From a checkpoint of a small transformer trained on Wikipedia: 14 layers, 13.6M parameters.
Each number is 128 + 24 x the weight over its row's rms, rounded and kept within 0 to 255. Layers, rows and columns count from 0. Numbers have three digits each. The size before them is the row's rms in percent of the matrix's.

# layer 9 MLP down, 256x1024, rms 0.152, rows 0-255, columns 96-127
097:137124108082116094138120084123080158110110131126111110102107151137154136124111103152115106156142
100:131103158140123109132148140135102157109126142128129073101152137116118123140128140106155136149161
100:153118138113137116110127060091180116109140178150090157127103114133133088116093100143100113099136
100:126175174127083138080155146176093114149138137117126141147104105140153158142161121099167130157163
098:125158153123077152112082137065101143106132124084122133143125131134120109128125167134102104133116
098:125153133125079118118141139150111130135142131109123151110150154134136112122162106157144136153124
096:162111142120115113120127101148153105101153155157166140145145123086128151134125123117146192136142
102:160103125114111124125162172131099110110147112128153081127126163123102095140148141131131107203115
099:081106125096148131140120133168122145142132146146112117114123121104160181148120112142131122129127
102:134106140133117146118132112159169147136058124104181151100134116111121078132101135151125146131151
105:119094163137137117180127167159125133099090107119128078101150091104126153115153151143100105127134
096:141125132089141117131143097130169111085158146163151132119146175111097098125128113168106122118105
101:121112095120149127126125119107138128121137137146131124103119154129104136113155137103113142170143
100:106150152130111138134140131133127116145121104112104117150118140142124085130144091144088088104158
098:166115125113125129066145102075132173112082129171140116087117135130144137126202115128132148133112
102:142115170110126132102159156132146084068104098151127163137110097133123125115112142122131138147126
097:126148129113126132102117116118168141198090121133111134090107127147095119116122144124075105151130
101:136095135145113094102116107110103090154134119117109118114110142130121128080134151106137122150094
099:109108114137100148119098162119105125117090151101061128113106143116116160134138134155118146149132
102:083148118128120148140146128098102126124110117135094112076115158135099114135070078157126153124127
097:185139147123107127140109116115108121131124124123141126111115148125135155160184150123110156086083
103:101130111146145119178116134114155147074154141143126121132130155158162146100147157136113106120131
185:112122113130095166129131112089167111110161130124126122111118131157116110108119119129133144149123
101:185159103120102116155121114123098156099123105153146147133123109150134142125087117123142137094142
096:091141125149109133084141120136137079140113148160120112143144108123140152167108130145133113166166
101:128157095133091148109150128092098104128121104102101165144142148146111153123107113138135177097162
103:174131183115156140178087146104110166149153135152127132162133110086143093111137083091114122154093
092:125147092099143116139146122143122119141128151119132115131127120162074092145089145081114115133071
097:159089100088131123118115114135165210100143127125106156123126137155092150133097165144148102100161
100:125159125098160074127167118108177140094071143109073152127146147121143114144114111145140085141115
099:119141125155116123106148091159122092129178191127137085123137102118122107125132145159138149115098
098:107127147119128124106139181113082137112122158122112122147152134104122134101120173156077102113174
097:099112103111113129143098117138129134136120119132130141128141076144145100128116117157128133137104
100:122112121114141140141117107124131155157103138171129113141111125106113132129114161118132060085102
096:114125091137099167129110127133110126147090124131101130133142102116105125122095121151097107102119
103:128145136108170175141156151131111082126169172123080117101124142132093127145101140098144101112118
096:167130145076135123164102149129144122129154149109084112128117102151072116122144155162136082116143
099:101118136113106113161134186131111067138160146155158127153120110122163072108117167136129134120143
102:110131100103143135099135140124109167114092090169126173129123100123151093145131109129120149099078
099:118105127160164132127188143137149113163160126158123113139058153128144144115120150091181115115106
103:162118138132149153111150122134133110133183146087104121137112151144091128124158167135088110090115
101:120154107165120138108135112174106139134143154148119156155147100101119150084075099110116094112103
098:114157145113107146146132156185153087142141125132111139111116120187099124142135172190123126128154
093:094149158040182104125123096116150068133121140119134151138137071154140088123119115091124136089114
099:106141122115088148090100140134154124142080121159122169098115114121123113148113130142129098093143
123:118103113163120085114100140112116138118163132165102136107119081110150136106153141097082175126129
096:130122099151128136090102106127093162122131115166138123106107120129108128115127080137125148154130
098:160171103123186147131163104108141137146103172107136133136127110128135100134149123109121145112117
107:178104110172122131085099140124108170116089152103172103148157141153092134121123092122104093110194
096:098121113072193117141138132153148135088084106091152094100134118149129103134119175173149147080141
095:144133112091075115096150137095122141145138105103108121141143109113136171136123115134126096158156
103:138117113126125100148133113095135134126127093166147108108117141087221167111138152174151104147116
095:136170146112108102131137128138182128079106147120130123148145126121142135122154151113107123125113
103:128104159157135156155132131126142143135140094121092126105127135112125176116127132150176141102116
107:109145159148137089116153092133139148103166127120115122079114179146175112107120143111120074143071
096:132119146150126141149158155117169165125132148131130128140149144129138114094093133184124060114137
096:177151178114132107176097141095152123128129127121097146171152132156168131140166121128094133129121
106:159166167125152109127084114164098133090071100150114097085145109139128126093117131132127127115169
097:104147061128119136130138135175118112109171113120144130100098114096132162143123116159133135150141
102:088114133111113133155158086118120142099168114079111114120152121139099120128135108095103146127135
099:129140131116135149152150126099123148124160113164143120109088132103103101116117152120149084138132
099:151120132134118115088154098115123163098130119136099121134171121127125126078114143112133153150112
097:088114131118110128123112153117150138147164097151100115172126142155147124117121092144101165074159
109:146123184128157121164130141095139144090139130143136119098115139138163151133115141146139218144091
104:129158110146113091123139103131144103139106143159150089137135183096139172153129153153123104140148
099:080130136164126133122181120113181114121163133107130148080127114142170135147085141144094122147150
092:156099147127150120131092124094147112117119125107130076177120215115099080129117124128161118104152
099:133149128128052088161111107106087150137128143146101142133108136085139117137172098099102152166128
097:053174154152156116111156114135147130119137162161083107082117130096133157123100148083106082115120
098:102146102116158105143137125150135140142113132104147097098145134111138143148121117156180076141095
099:150126114115171106131124154140151129128076064098139099150088102108093111122126147152114126094096
098:129126131084156122131113132129139110122161132143112109085126127153088149181155105163142135161159
129:110139087104105154125097113137115115096040126119144143105134139124127100159125152133139123096158
101:158154104111165139129098121127120166118100103138129091122123140132068133107162099169141133096125
098:125110134208132127099126129132122143126069123137136112165153075109128167143150120134070137081134
097:068090134111126139113114143108092130130152112129134149135133133139158125135137144153087128174123
099:144122114135136144082156151162136169130184101077151162122125142173105127134118143131129133160144
098:141117149133127077111154132111158138131121123159155100127141159120124129103167117138108134173108
100:130126125146121137128108093102151121163110090093125105095127136093156124128119131123158106106142
094:146100100106106151117117185186117099143140114150113156147153153136142147106106157141109139152140
102:124151066127134104122116106126141123101134142170078103131135105151106126098130129159121161120117
101:148141098168133140124109119130145134125150154064110164093111132098152087152109147135126146089108
103:122163105127126122153153142162109141132122121108143094102103115110150129130151141158128125167159
105:119093131104134125087149055111135131119111153152106119129117155151104166121132116110098116159081
094:090132124137146132112156174108172167082142134115120126141148138133173107138148105139099144098149
099:099136149111140153094132114079117118152099097127142125110102106102156190141106099126129126121105
095:127149111096158105114105109135145138124155091125076150119112141141148128122133142105118147106143
099:123109105079144140148125168170120111157179089163186135152092105156119157140161136108100071179137
095:120142126120141141107101096147125120103119069146102116117142106103169131151121159145142102156147
093:163151092153122165098126097125135111156102130114165134140155121128157074193109113174124133110099
095:123079159110131099135138143138141123133131165116081162113133134144100067123129135113137145127146
094:113100087148132168108132145140115133132148189153138130092185138147103139136172087113113183159157
095:140104094141099135102127163109137109094133186164123139113116125115114141124120139165158154099108
098:153089119111136138121146095141163116129065123116142137083104121115144167113154135124120120148134
097:089134110122150149111055129117192122126126139155130139099111129049089111134107126097132124106179
097:115120148150104111103149118147143146143116110144131134122138143154126128109101158145093130143129
102:113125115142108113129140116134126164144058138176109113128134140106108155110129083107129080121154
100:104161149161147097142110154096123100089152122118138133148074104120137138141109176163117088131121
099:127112131147122124108116106119132128134111117124134118164134136135132149142143168143115138128134
102:169129112106092076124088140131120086151071193146172151114147109144101127178154119097173110129145
103:150112114078199150138126130166135102181142139111154098129118095132117134151185086119132139114131
100:106111174157202132122081140104155109098212103138112132118127164113122083137107131114138183152125
094:127178124121124129122109101145164124191102113173147088133135157143148128113112121159091129074116
109:135138123102126108115111154162155134135118144150121150103131157127155103135110114140116111128096
095:129130147049163122111144086137149161135162127122117097132082137109168124145143115131120091095169
096:172150109086142136136130115107111107146127155184113105123102110082153151182092102122154125100135
100:119115116143109135098168159132123126112106142114087129145091164169140101139110122146145147117141
097:115100138109166157109094109090072092114122110103174152102144148132120132138142127134109187166092
096:110159145119125129171130156119125092097119138101122150168142099131129108130127122154157189174105
092:146132149120125175130161113113108131136147124088101117108100085118114128129175155133082160134142
099:153114128154153116159115127085102126152126166114117112137118084179150138138104125155154104092112
096:165077116139113101142067114090128156147083132108126100149140124129096147100158118151136165164124
097:144117111162116144164190109084123099112105146107124116162119152134164118126110154159131121119144
096:144130161143134144135165144118117158111095148102157104126141141125132122162130154138145074146131
104:116151143124118100155100100153098140106092138123144128135136078158117131133148139130135146137195
103:139122148144108109117099134101191142144101158147144116127146085135130174139169105093117122142109
102:148097140105106112145161119156138120149073130137150158058104138135152132126162126141128096111181
096:090136128153177135129052148128127144126123129104142115147151088110132110106123158144139137160118
100:151146123129125129135160137102134110114179142100108138129113113080136143119123136117147126144155
092:157087094131108111121116137092131111104145126132080150170126143134135137151113128136120135084147
102:137109126163093132126092127099133122121146087147115161101188128149129175136134110117144124136161
100:131135108103091135118134117161119123174121114112153138123137130146138143181160137149107113182101
094:129130128123180147148133153136106126116115179129134151128125142108105104138138084141106103134109
102:141114122130166153115133118123122108152173125131167141119133130097136148129154125113090085114107
098:121118135143140087106105191091119167132115119145130071136163117121130138128115134177104136109118
103:170156101157153136133162139168108044082118135154095157132136144163126144104132148094126172127155
098:110163104112128123149149137101130109152117156096115195137157123112150113111145112110107105114141
100:151136142159138114185138161074130172147144149123128149141152143107140133133162140118160141190111
101:095186160151158140143126194091155170174123144155130122156116118115104126136150092125150084107091
102:088109109132120108117094137150138130113177122088121110113130086144126077144113142092111147140130
095:162118116144111148126140144147160184164150083119167133109142124120155121138110131139114126124127
096:136112091107125138144090161115113133126163149157155108134106126080117135114141128133113171110107
095:125107121128149114077117093136138136150140129119138114137147108103145058140113153137112142151135
104:104125178073140144134180122142141117055156156118189114110067158102126120168153103123086184168136
098:141086106114135106175089125077148170104104125144086105119138131126130107143166123138096118119147
099:183070129147083131098107108121111118114104122109142092100124140101099120153097119145119177123110
096:137127166132154139105108148134134104096101113104093138188157136118054093175154144122118142138099
097:110167125099106147140204154155118115103132150083154140112137108105126126127122143151139117140134
094:107142172148077127104144116171131116135159130113139131128149117131115124093104097138107157114100
096:116096131156134124117161143135169120114088083097153105078090142141151155151168146133144095102115
100:093138114072154129150151131165161172106120154088104134143128139154114101112164111142155122164121
099:144099118116127108154117127159125138127111122152120107108135077106133129132080117151091110111161
098:125140164169174177146128124076161086154154127152128136122105141138124156119125146137139126107122
104:140156154135093092141099103163094100101134114093147180102149107180116087126094122143149146143145
095:116109121156190139087155114078130126143105100109135102172125127149123137102138109112112111090110
096:119105120141135143110120127136129099115147143143111108174135145120159172138121133102106142126077
098:112141084072137144129137109129116136140129150188067095115162108117090122140136143100152112147080
096:110134109147123097144116133139146160105121108145105145108147137169087150124114136159111167126139
099:154139108133136120142136125074103112112109125099126120123145137138136174071071099146117099129116
099:145123173094085136149141107125107150145136173112102123149148102153129136078128123077111141146094
103:137136160084159137115137133154109151122144130112120112146144140111113161153166093143098084100144
097:145156153089130102109148094101152137131111146099139115143161117133150142135127132159123108126125
098:102123154129133151120132156136151135134108145127123142142118138178109108108122126142111106125126
095:132108147084113104150184159103170151185095120132115123132126096108139106105160101128112103151134
094:142144141152122116211165130087121122126123157129133126109116138090104120125152189128128132136152
103:141173114156150111119095137134114166089155112169145159107143085086123127161145147128146110125151
103:174112127102141130170090144152135126133102105158107145090108132118168113123093118074112149127167
098:124131139134123085097119130110145120086092083132145138112141107138139166129086098112134147112168
098:100144151122126107150106156142143152083160174127133145128157122102148139121171151141098143195137
099:135153098124083147118151128072144109150115173154088135134115146091131136099116104117166129182161
097:116126117114182157118135150161134143111139098131143160110126138128128153098131151154115155105131
114:121093141145134115139115129120137117131076133113096178164159143121145155185161105140134064137131
094:139118100116070090113128154141117102142138136112161149092125124138138155076151116093111094110166
097:110153148118143103117143110122107114146166155126120094170153114122134111192130113138127122119130
095:150141165058084133147126147116128142119149146147139150133132193129164139100094159143129113109099
096:140176141123119107097147130091121117097178112144127126069129162120108126122098099113130127100149
093:126132135112119121139121089093137128119134129113113135187106127138107149148113133133117088121153
097:124138110125111160112116134152150130118126141125162098091108158146091116112090137102108129119130
097:134134149087108084077120141127132133116123105119100111106141100109138147141130127141105104099128
101:164093126124182156122150160136125146121146137094154096086080134150121149093081180123138117054106
094:119135122148110165143143135098127150149113148119101119147131153141126116107146142114130133125129
094:113125137150110131112118121084142096158124162101096118138115110125128080092166132127104125128125
099:145149144173133163109104113120109126124102141128186162130137086152130148119138170123132124118112
098:144119171118066094102127123141112146151125129147132109103107142115102110114114127132094109113176
098:124114141130137126165104105132107112096144133138125124117128133121095148116166115118130151173103
102:100111119137098086119123102127146114112166117140103101159139112088094094159132139086138107118126
095:126123117105160149135101144101105147107109090109133126159132108132081153137157172135117096135141
095:101141160159137101134090117110111128149122125179146165107153144056114091112109100105149138086113
098:111160109157160115150100134138127113123144138140123130130137125130110162150094130132094135080094
105:160128111190119110126135150102141151131126085126136148114134107105118152137105148137117081079132
093:152140127142173128131085160124136094118066112128151087144099138091136088104131124115134096115135
101:125138136160132112137165095118138145058157124163096072189122143122136137135142141160122121121145
100:128104119109154151126136130121157135156157148132109160105136123158173120107158147135117126124104
098:137130119137167129149169106107114155146083076117130090118113149126144133111116126124136104123136
096:120142147130155096147153090122153165054142140108141130157137138085133106131141139140140116106133
097:126081094088150122124144108095112175094111145150121159137110150124143137109115134134086106091146
098:132094114125131119120162152082126100131117148153134173157114146120068113101136132102144141065132
096:145103125155090128158091146119105104138119102130123135135154140131127125112123152145113124080116
097:101160147111081128129099150124139145158171157126161125153114111143161120097145119117101093137102
099:154176115159128147139134121128115134136153075155093119093136120108107118134101139118153161153112
104:114123132108139116069104128132130183118064147142087139094126086121142126127092104143137146171135
101:120193128136167180095116112102151114179134085114143101113118109129143105144132166113136134110158
094:132102109158100088079089112109117106119132153135173145124146121125155180135094100114183106131140
101:168118066116163107116124169118110156137128093123115172087098151113125132104111148125136138108126
102:110105128079147150099114129119149138099151100109137099166120121164151149139097170111095113155089
099:056150135137135122114105127162131174115116129157121143110156131125155142160106124110095110049094
097:100115170166074143124100177150114128125208081174167151103102138181100175111114122132113115140075
097:081096169102121160123146123120079131147134112076101133118161096114121163065111157151108142132116
096:137114126114144131099132092123151169154116177161173143137132124130138127111091113138166127101113
094:142138122056155108156103112159111131139093096109139122155131139150121143099133176129110149150133
100:137090148132079111128124127095152100094129083133111091157147148123101127119118124151137106144104
098:130120169096110113150137136115102091108101117158070153112127133130105143177116111107098112112132
096:153167160103144144095122092149147173114102115077171147132099125103126107131162138128134146157123
092:149142131108109140137111170114101116147132120118089137122134126136102112134131135107094181119158
105:088092104134135117120135112097129133159134129129134141104147130141122100108087081098148114124156
100:116099144098119099119156114130119149108124125161102115128167106124135128136144192130131122133137
101:127133114129119145114158104103134115132136126146123150144112151114115158122152134099121108155101
100:158154114160118129124152139124124118179175119120104086144141128112137188106117133119138121160139
131:103095135132122118132108125149152131147124125121116130137196132133135153137106081148113075130088
098:080162123104143166139146128150090118120155121153090120163146154148134123140143152156153171100112
105:131135091183133112138093117149156117105156117172127125155159104139142113141145131107127151136099
101:146113110137109119193136134130119125151123190152118110143145108142154148150119158115106127138080
100:105158105132152138108136124162133149111093155059110091140084148089082123082144142128111150159154
103:128141177130114159165095144159147126121133123203107168124132114148129119116168104151105194097151
097:110114170156129143165182130110138105164117134139132099149154138111132132141103103149121096128123
098:132112139147121130141147123196163147120135117131135129142117119088172091113175123133111136178127
103:102117133171152155146174094132107118108150128158151133140141093125119083134171124095173107111106
093:119138175085084137151152092149090119119089136117173103122125148128156137139110129133129125102112
097:115115106145114139127177165108129104095151144173115144165124174093171100075089151116149128126115
104:139190135124141154158146155124088158105127117093145154152110154122145121122107112122114124133145
101:124159097110103115163082126100112090123111136128172127093151117142111128132147136126129189142091
100:130128132100122120062149089138138123104097140108121085135095163117100147128161125144095164140106
094:142111133110147096214142114120130129099126124153148096116146127158129153120144147116132217108127
105:123115141116116142115122123124156092155127123072105148135106150106117192123122144124105076159126
103:126145103122139112116145064132133103143151126131155108134108130116089086160172146094107090117136
099:125095137092117132121155086125137138138118170106132090130118113092157059125085140102129123175098
147:112108129162170134171117112145127121126082139137136143119165104157099165152144143130115110154154
096:143111143161156134139114126144135140125113146177153136124158202170127087109173146106110128105123
101:133121120127170114145103133174134134060102136133137151112149140138098163132130102131142148130140
103:099162134112141116111115158151144156123126088111082114138134138138184135101151124096141109163115
100:109109133115159110129214125112101149149129098109116132148128142111127135095099094132119136097128
099:131125150105134127070117144090123151136137150151098178116144114142111151132121060154133178097123
121:135160129122122136150177178126147134120108154140137128085107089156156115097135116106133160118127
091:133113146086176141114152149125096141126097158142120146120095133170120136093087134126120150151154
100:133149103128136098116149154136115120126146164110118130131146120169138162138125120090103127111076
094:143146126098140153141093130129100131129123113160133105089148125119154165109138122084116105184129
098:125142100119119161100129178157135170132110178079165153089105151117128154128125132122138166104163
099:153151147097109151136120137123104127086137136114092114158166145121122108129093144150080117134100
104:138128190150100090135150108110108108136123138160125178104146147095164134153145075102152094151174
098:160152141168163115119131103131128121152120100147113137111165080170102138081154151116138119120126
098:125084108077065127139103110126143103113135124111123133153122162132104128141110141134143124116174
096:069131127138141119164116124139116119148127139141159101120151132143109147153154121101116118143158
103:104132092067096104175148103134166101157082163142135132129106117111128102074143174119143123128158
094:116128100139190160159176146115160130093111137147143107109110142181143109122132125123123125134127
096:166173139143134158142105141084126145106146080129140119157116118104107107123126127160140140143133
096:138128110105123118131157151110149167123142129109150100110155136114106156099144141148147114119143
102:191109115109172098127086157100134125141124112149118148111118127090144070132087141142103145125149
097:084075149138109111163113161142118129132117183081158097122131129119081164117078136143130135113112
096:158124093107099153118088131144121132103166110102133106125108166110103153112138127123131141072093
099:154104157087186134116127107183126082115091144152124086123126152116115157121120153124115137096107
098:134125175103131162135112152152106120131128180174117141111128116121177132111127150122156108132113
095:140161173111119141082107125174131127144101106102112099197130129109154114120072135093093142157116
105:110121100144116114110154121156150123096153130165099151128123147168130132168119145088123071136142
101:137146153104125133137160135108139099121108098112123135087112075151119109117091148154174144083178
100:085127128168148154106122123166081168131114161143158171108123159128103081136074084093120159100136
096:147125158107101116095176125151158132154132132119113075108105142129133113146145112130114097126131